Weights of a small transformer language model: 1.05M parameters, normalized queries and keys.
Each number is 128 + 32 x the weight over its row's rms, rounded and kept within 0 to 255. Layers, rows and columns count from 0. Numbers have three digits each. The size before them is the row's rms in percent of the matrix's.

# down: layer 5 MLP down (transposed), 192x96, rms 0.154, rows 14-35, columns 0-95
# gate: layer 5 MLP gate, 192x96, rms 0.121, rows 15-35, columns 0-95
# up: layer 5 MLP up, 192x96, rms 0.112, rows 15-35, columns 0-95
down14 095:207093137138066059116115166088111169143132151185103116148140145131077154128137168122108093123142059144093100132141086106173161149148112156153062199104137130145098155126164163146123114147122132140162107104096154095148087128146150115105136128098178114081079093165096176125149183075125173078
gate15 096:125142117161083079097160116095128126154151112095121126167133168134113084128145119154071170101129093122093165152156113092088144166069136040041118116126141150081132160130144107111121152166182101170114058163115158135175102158127181117145122106142155085177122064111108107153129152118121107053
up15 095:088103141136103134144139127200134047178117160158127100114172126037144177163161136090135168163132140164172113145138171128112132116092113120171130121132139130146187079124148115141076098079107141154163131071074088146115135101162098177098089166140126133110093083077177134089137074150095117136
down15 094:133114114118115164139109122151143084113106142126112162164049115077108160191138134082136136163162157109109148085154097149126165141128165155132096101128155130193118109110087101166143102087149206156122171050132141069142125041101154105079115096181146125112138147115143112082143115101186144183
gate16 099:072154098159155121071104088173113139100145102118141171155077163127148152114144106102123133122188120165122098094141171117247094105090134102058085105148129138170121089108204147093154163153113086141121133090119137144118166179099117115172161122081089144153093091145118125163109127133165094114
up16 104:104117166103141118136107121071140103112119199099122174145108097129135073141127135121117169127155124105205146141120106116180185088122076146044142136129159182139082122178114155156170105142140117094165099157095140132075154128183123171089071123115097122121139094097091082153163138087111197084
down16 103:130173170161105187098093159150096141169097076166210087065145090099107090072113127126146125160113124163125117153100177094161109130134180136122072097147101085129155100151113086112100104108165134159123171174135132195064163158115094175153166086124097147153098142085097105155111131139140120143
gate17 100:181143106135186130121147104129116097154175139107109114036119099119196088125126132156166121121118154174162113126171135103131124182115148114115095059142107117130091136140111143125147181142109181105164164053185135081143094144082094126175163101090064160107130087067144119138153150146145069134
up17 103:164107140127144154114105130051128153150153111111174058112098140126130072119126128132136119140106184093044156122127091136117141069183187152069150106098063110105119136110123159126130170058102130185169141142180152127137162090108130160141079109120126160139093074134156155110192152129153084109
down17 101:129104084131165167076106133110151092146208113127120157090100176087090141180130104120122073190112163084100170137157080136164161126177086120145135091164078112128071118118153109120130105118117156137212153148177114081092152115101127161160126092162083133194098119143116159162129159079147134118
gate18 103:174191115137165173087183105130106181131130100113174132106084122136103133140107044145159115085117132112131132066066117138110131065156141102119150070168116171171153124142163119153084089079124170145127153091126059141101105117092098081152193127089159137116105172132168153175119130145149125143
up18 093:103162099120102102095159173194130151103143157098117122116203138102149156090119151137123076057155083161141199154092089135128111091163120089116106102157154117065124095127149124170151137138116117108215070115224120124077119127128146109159115188179150127140094140139114157102111127142131128100
down18 097:118177127101119154092107143150163142146183063159147103092105122133126105180123163108193136165087137101044116156094097126158164121122099122186154129095132106151152194138112135116136078120216084134175150076149131148119123073124116182136122135068086110174120102143147136065108142145104086128
gate19 098:214096180153046112130139108115144089153187146102077153079098110102112136147124109178176150141139086163150125161158125113164155160146082106126082143103171163198138100124065115147145167160102086151154132124092103144094184124169096163111158071125129125086091160103141144090140129106145141153
up19 103:090161116095163089137121153139169087083125112141159176133090080111115079135132204104158124081159111101133075085182114152139151111116141175152140109107098214049148114119146183104114086102141152118125104169088166155139127148123137166163124113106154144128183144117103115192129087138049139118
down19 101:109159149110075122127161104182155111080077115143156073106094150181134144108151124153115148144093108185107121158136138141109199117138058147151160107128154098153143121081133148149097127115075126178184093123131109121161142138145140137140045118134114080137122086181120179152165146179046075166
gate20 105:101142121105143095040188177120094136110188117099158132130130122076055154109190177121178094084115085156158130145066169154118161063135099122090082102103147117105069103158118114147177101147143127133113148108127118169139109140121118177129180173142103107154121094076127104090146120164124135163
up20 106:104077094110172112109164091148149110156106115095158069091090116082145080118069160119110131128124102124109113106119179095155141102182146145165134089133171046159152149155145114173102134131146148120083100101167095146140155122131111113184130193219072161174108147121114193086139116145123097142
down20 102:113138139189105214112104119055138110132126106092158145137095120119075151132092106136087177102117122114143162153235082137126130148099144120190169165098080185106140121177158135118173117124097100073118142155127142086104092157132112183103147116104126166117131095082156133154103124075100171132
gate21 108:168165088106110110101155144154113143040128103117125127183089173149132091092150134178125168104120107111140164151130162163152105148078192123127167145094128113083122128210112121127133115119142085064108126105066159128086105182113141162124089185142077128118156158060074119122143171127175102136
up21 099:135108188092179123135059125099079092131153145110135125135166124113108153080204134101142147110096173125168098162121102071105137123139074098151059069125089123133124155129177140153128170126144156164105133159144075164133095168119123159090144152093112141188092127131144096126124165047163121195
down21 102:129040153115152106076148092057113118126098127154109108171117091166096157189130147141169133139139131055100180122170175137096144070058143135123168134150193137116110142080136122136138189164134183129144110097122172098125116125105118103106114118110172151166177074147133080124167134108084152142
gate22 092:172092151136147121093164145103104133160163109117144097152171132191093116185124142134108096146105163197107132067147104151140114095161118095122145090107166098155047097133117151112139095138174108118123123192158104113087103150144180055142115112114122157195064153066097121086069162119124143124
up22 103:078148091113097154095109125103134178174123148087191078178139069126054091122117111073085129092173204119121159080115130147213105081118120117114112141140144136091169164151097136093144168158133194103187127088120120116130161136123161127108129144157129106155104146129156105158098104173130103083
down22 102:124061119053179131153135136158124133112169153104120112166104142120153126130169103144131110158160161148140132165115128105158187093207153095039162164112078117146095154106150086133115111203113133119104122125174125102110132073149125088141147083130122131120088196174176077078133110079123108148
gate23 084:167114102145122167107178083117087163122144106132119119117176094151102179128140129117111127089127090183105174097145153089130123034157165118156123150142176114161192157113064108125122133132132139135105133101091097065141083132160145094160158129090101155141111144045184087084162131105178069143
up23 093:108090084110110173113112131111092110139122079107102096134167163132153133062089140143121078154116094117111177146190157090137179111097130154100123122206164117103173174114108151171101124104103056178165126170090129067113132079151127125123142111111119189164115105120158195118100128156071161091
down23 103:084113154138095096096078149148121129155119120196143100176128137126127154129119088058119150121102183160127152113150078156076211147091084185110136140152103135116131076108093147188128124125135099120163089141177126142155168005141135120198117151123126137164145121153133109077137106137123130121
gate24 107:189129101156122127163156082103177165138102148098108127186180058080068145127126030112179151109125080114109153157128153112121113095128124102103183142127109082108139145085159128127138111096147121096174141135151104168153103137108087103140140146098120183172096125123166119141094102223157153100
up24 103:115154105137060142209129130095149126101104115068078148151076180149115185130097119111094193127173142130169158139092101098169087131132124135132117112179139085131132114119092157152104161103082090155099161145123120098139071092175100160132141092186135131103085159143148189155208120134109161113
down24 104:195072134097106104146120077146143152176153127078061129118136149133135105129161106137111121144094162116133149144109085092169158165108145104123089141093131157168178070111135086142187146115136109083195170187100094116113099206134111171113180090058143097143101109105162124115156123139122186130
gate25 099:122084129100147156147147113103072195163134148156109135102179086169086130143107134132135130066132121142144077119162132080131072149113139148137096126159178090141085173071076118139164151088122197092124191128210154137068165118119148111090124157076138146119136117119118105154114095107197149100
up25 100:153145120154105106197108130114194062102091072137106150132160185102108128096111139183172083109141185122108116170157139153129161121151131110113101121143149125075118150123107170149022142136191183108107120100153118107085105142118157169159115161135176150140139117155084106139164172084112078103
down25 101:133156154129107160133128100129148133067062150176071120150180156133136108155125105135130104127185116168123109130069110063171070137054110195177163139122110066118125099099100161140113149156135097202155101123184145103173100108087119168142085118176132178136155162125129137079093125125128112123
gate26 093:207142100181136090178156130074072133157125110126119106134155123091190130145125100174112114141091102135179100106159097144096106073097137095124108131166141144124097146128152108148104149108146152142109077140191143112106132140112178076179087146097054102156183072126186089139136128096096144190
up26 098:147116098141168094094163156063116145092190104088131112176086180154138139153073126105088108134177163157158088146065143085120105122106181153181097094154150106065134102143122162130071149162126113094142082125077091104149125159140132065137145120140137113162124156139185062141170182136115137126
down26 096:089103142135134109132095183097098192127160080210123098110131043149127097114127141178169116131083107144133191133137076085126104048108087136109132136139149171156080157079128158098135114144180119116114148158139124167129144073142121134130097141157094119146141147137093111135171101085105218146
gate27 091:087078130058147152175148116149092126138129146133151165107139137143123167220075127174147084147123089106111097133131175129164123085129170084148131100175117107104109080149123126096080104140141133159122174083168181134145184126156097204153080144126146123118184150071097088103147108135092112084
up27 092:129118136081132118116114208145161133131168121136139181150079137195195151091166147120101137161168092126114123124088126086144093150144159176141188103093107137144102124117124064148134093056150146123107127141152147183063065133165147100155138096099146127058176134177083112137136181134166130125
down27 092:150117135064119194146102165158154173190189095141152094120180177153083107102172131115153115105160098102093093150118136126156143118128099180065083135110107129080097159098117070125100154085136155088166092147083138098173168134099124077127167079159139139123147124101148182153160079152136101139
gate28 096:106194142152144139134138104150081164137134111102118119131067156104176086140145101159162102156113078080112110156106172083138174049101199095171159147140144097170110110088147062154087133118154121125193181178132158093106120159082106124147115135084143131113117121155106122118104162062156080150
up28 099:114123154177153124179097056167125071171098134127193163129131090091119147121138139062119162121124189158110110060103120182149101150142099136109105120104082157095126108106166201156114209153112102130092127118130188161133159140126127133123122080151137117164155165149134057142102079144091124100
down28 095:134087140163091130077108135102062092139058170120148148191078070150155132133130121107091112146196141137174154150166100125125168171152119146107107090124069121136176135138192204111127167134147162103121133066094169164103126109141135167085145107113130100129147138142053102093112120150094171127
gate29 095:162117163100087020090161102142127113083137100117141134092106115192143124163191170166116128120097146217153110126139161123151102143133163159119166135173127151119154125129055132121131109143098146142148084137144135068129136133111161126154178157117062122076172130159114146117141093151104101046
up29 107:161105123138080113110167165139087081150121115088168151144083121149092161135108119111134139130136056134098057107186162138109080153141116190094122161104160151138184116104120181114107096122168139100159177128150104152106158127068128138208128142146072155101138184080107142128093198087123092139
down29 106:153175138093120151099128119161183093151101099090112139147077124107126117141168165088154123153177187188099104129140132160159221158134143128128101149073123168131158107093083134142167100120103103146091104130096125151104136079082129073060141113122102132137120215088111119176147192141086141114
gate30 102:161186124086078115074167089038183153141157159116085088123124055143126102074155140159153150089156138104084159175082143106084105126129176180170165153113153083135117148150123118128146126097151107155112100110092148068136156127200113136147143167084096104115146116114106160094160157127139147141
up30 096:109095172104133084157134104111185087125131174174080117149153109080112139149157158136071154125138112112175101169156088119090114087161132115126159136166115100155147091140114069135136158088091146221080092132084094138109122169160118160102126086142158205139066094108097188155123137146136147170
down30 101:165090145112094191135080095136130091136161119108177076141108149181082127112110118086127117214175128135186131162126143147156079112115150132095167141078160157150171202113111120116101120149117138156114067150125119166175169122122132090131110126199114085094147130047121141115139121079102098091
gate31 091:162186155124105111120140151142118099143088176089105098127122138157071075144139130041152146112062093115121124137174211112162137105137124106171104141179104126118116118110190122158099142144148131152166192108093143152118187132084153159087130121114126096103172054176142163116096133175094101092
up31 101:032159131066149162195125156096143089144142151150132099126133212115094152110087116125153134082097159159166170109132138074170149124091119116141095122110114095094166174104145098087164127133048140106132173063148119158144129144130139133184169109103125075117095122150143152139162153115111071102
down31 098:133118100167118094106124160150103148158114165129167080147127102111084107100154100090131158122130107069131086105138116099145035152147146181111159077149154104106183096178088132132101164067141108093169111108146175138165122128188115139163106131185081119067172187121170136137136137131168163072
gate32 096:097132128154082111127154085157138179173156161126154120123143093138110102117050103134123098120136112169111115109132135144178137127133147073090173099198099114092150105087135082107111109105150091118107137108204121127127089196073165175171126132176150121134187105164119048177073098126101121104
up32 094:102163200126186172108127114141126074117122073196110186059134110155055133175124076093145153143104149112171103135159125135142115133118082110149127120129102132093159144087181102147140138171133149151082152143105130158124162089123121162087066179064139154144174140089084141109075136122159107147
down32 096:058109093119053121133077156145126119122115178088145148125177136148145132123152116162091149113126127193149158121082097147128165141151159159140213159093158109143121094127128168160162166130116194087131085126164179131155103105146095102118057086142098119064129175116103068075161123137128106113
gate33 094:112129155082146129164187044150174118157147118131127177140118139108117096132158071128109181081067106146120143118198149103136177136137192111145107119133178158091072127100131122097119140139085088130075108124211107085103080137132146105165142094100108184149086102141107099169145156144118172110
up33 098:149094193109161133121079096124139161162096164122139122088099113177176134155150110104192129127110115129102100161169107148090147085175158193133136099117122166111165127080113115129174148159149127052145131085146182117070084132099142178185109104112085139175125150138053133124143082158100082150
down33 097:203103080096108133120088104162122128156169117119166074136108151176067129131140152078123154097183111085143141162153136167150177081123141116143122133091127197073104124162148165136088154065174108128138100136196126161130107104085167107116077122105159121060137177105179126125082155115118113107
gate34 095:156143103109131076147147111115127191175148153112120128102131089110157125156129095151114105146107112155114063082117152163142132113145187132147104112146092145154092099208140154162142105089072147072152167166062094114112220102079159204097121123127124158107070108163145123133121161073144101104
up34 099:097125115137104134079109137133109178190154089186147135112144156185194111130196113040094143125095128112081165125177151105165141139123155090083173101140092161096144177074144165139144169117173100109086091099100159141139097134072163132160114105150143086112127074093169100158120139119098131143
down34 100:138089147170139181167153148131103097086123130139115092133080188157133091151166124127140102149139092088143137155091094088147112099116070116137130150133123165063128168128126077145121092178114180159090126223147146074088171136167179148164124130100197153088140091143116116146101072136076145103
gate35 107:141138139095139110133171089117149075115159186190089057086163085146149128147156112116126081111111124181151100101098226113109163110107193131108130137121138135102137091146103128152172121126137176115085163167118119136107123213106105161151163092056128117102171129136163100127142076144103106086
up35 107:134115103130174123127147112124183108161089166114125156131130121161144157153112106073110128100094137104150173084121129083097106082106077183148140054161052078133155210089147174113121156137157113145175142063147162156110194093164149138167151150114085112162137089122113152121120165106115106073
down35 104:103162108165166126125137156154160101073104153100191161194176150084093139140113142159133139159127155144121090090076121173083088124123098106142215102117054128179068114146161154152111140077117140079156163089118113140153135136118131131094086129156138097092056117127127179094148138176145147096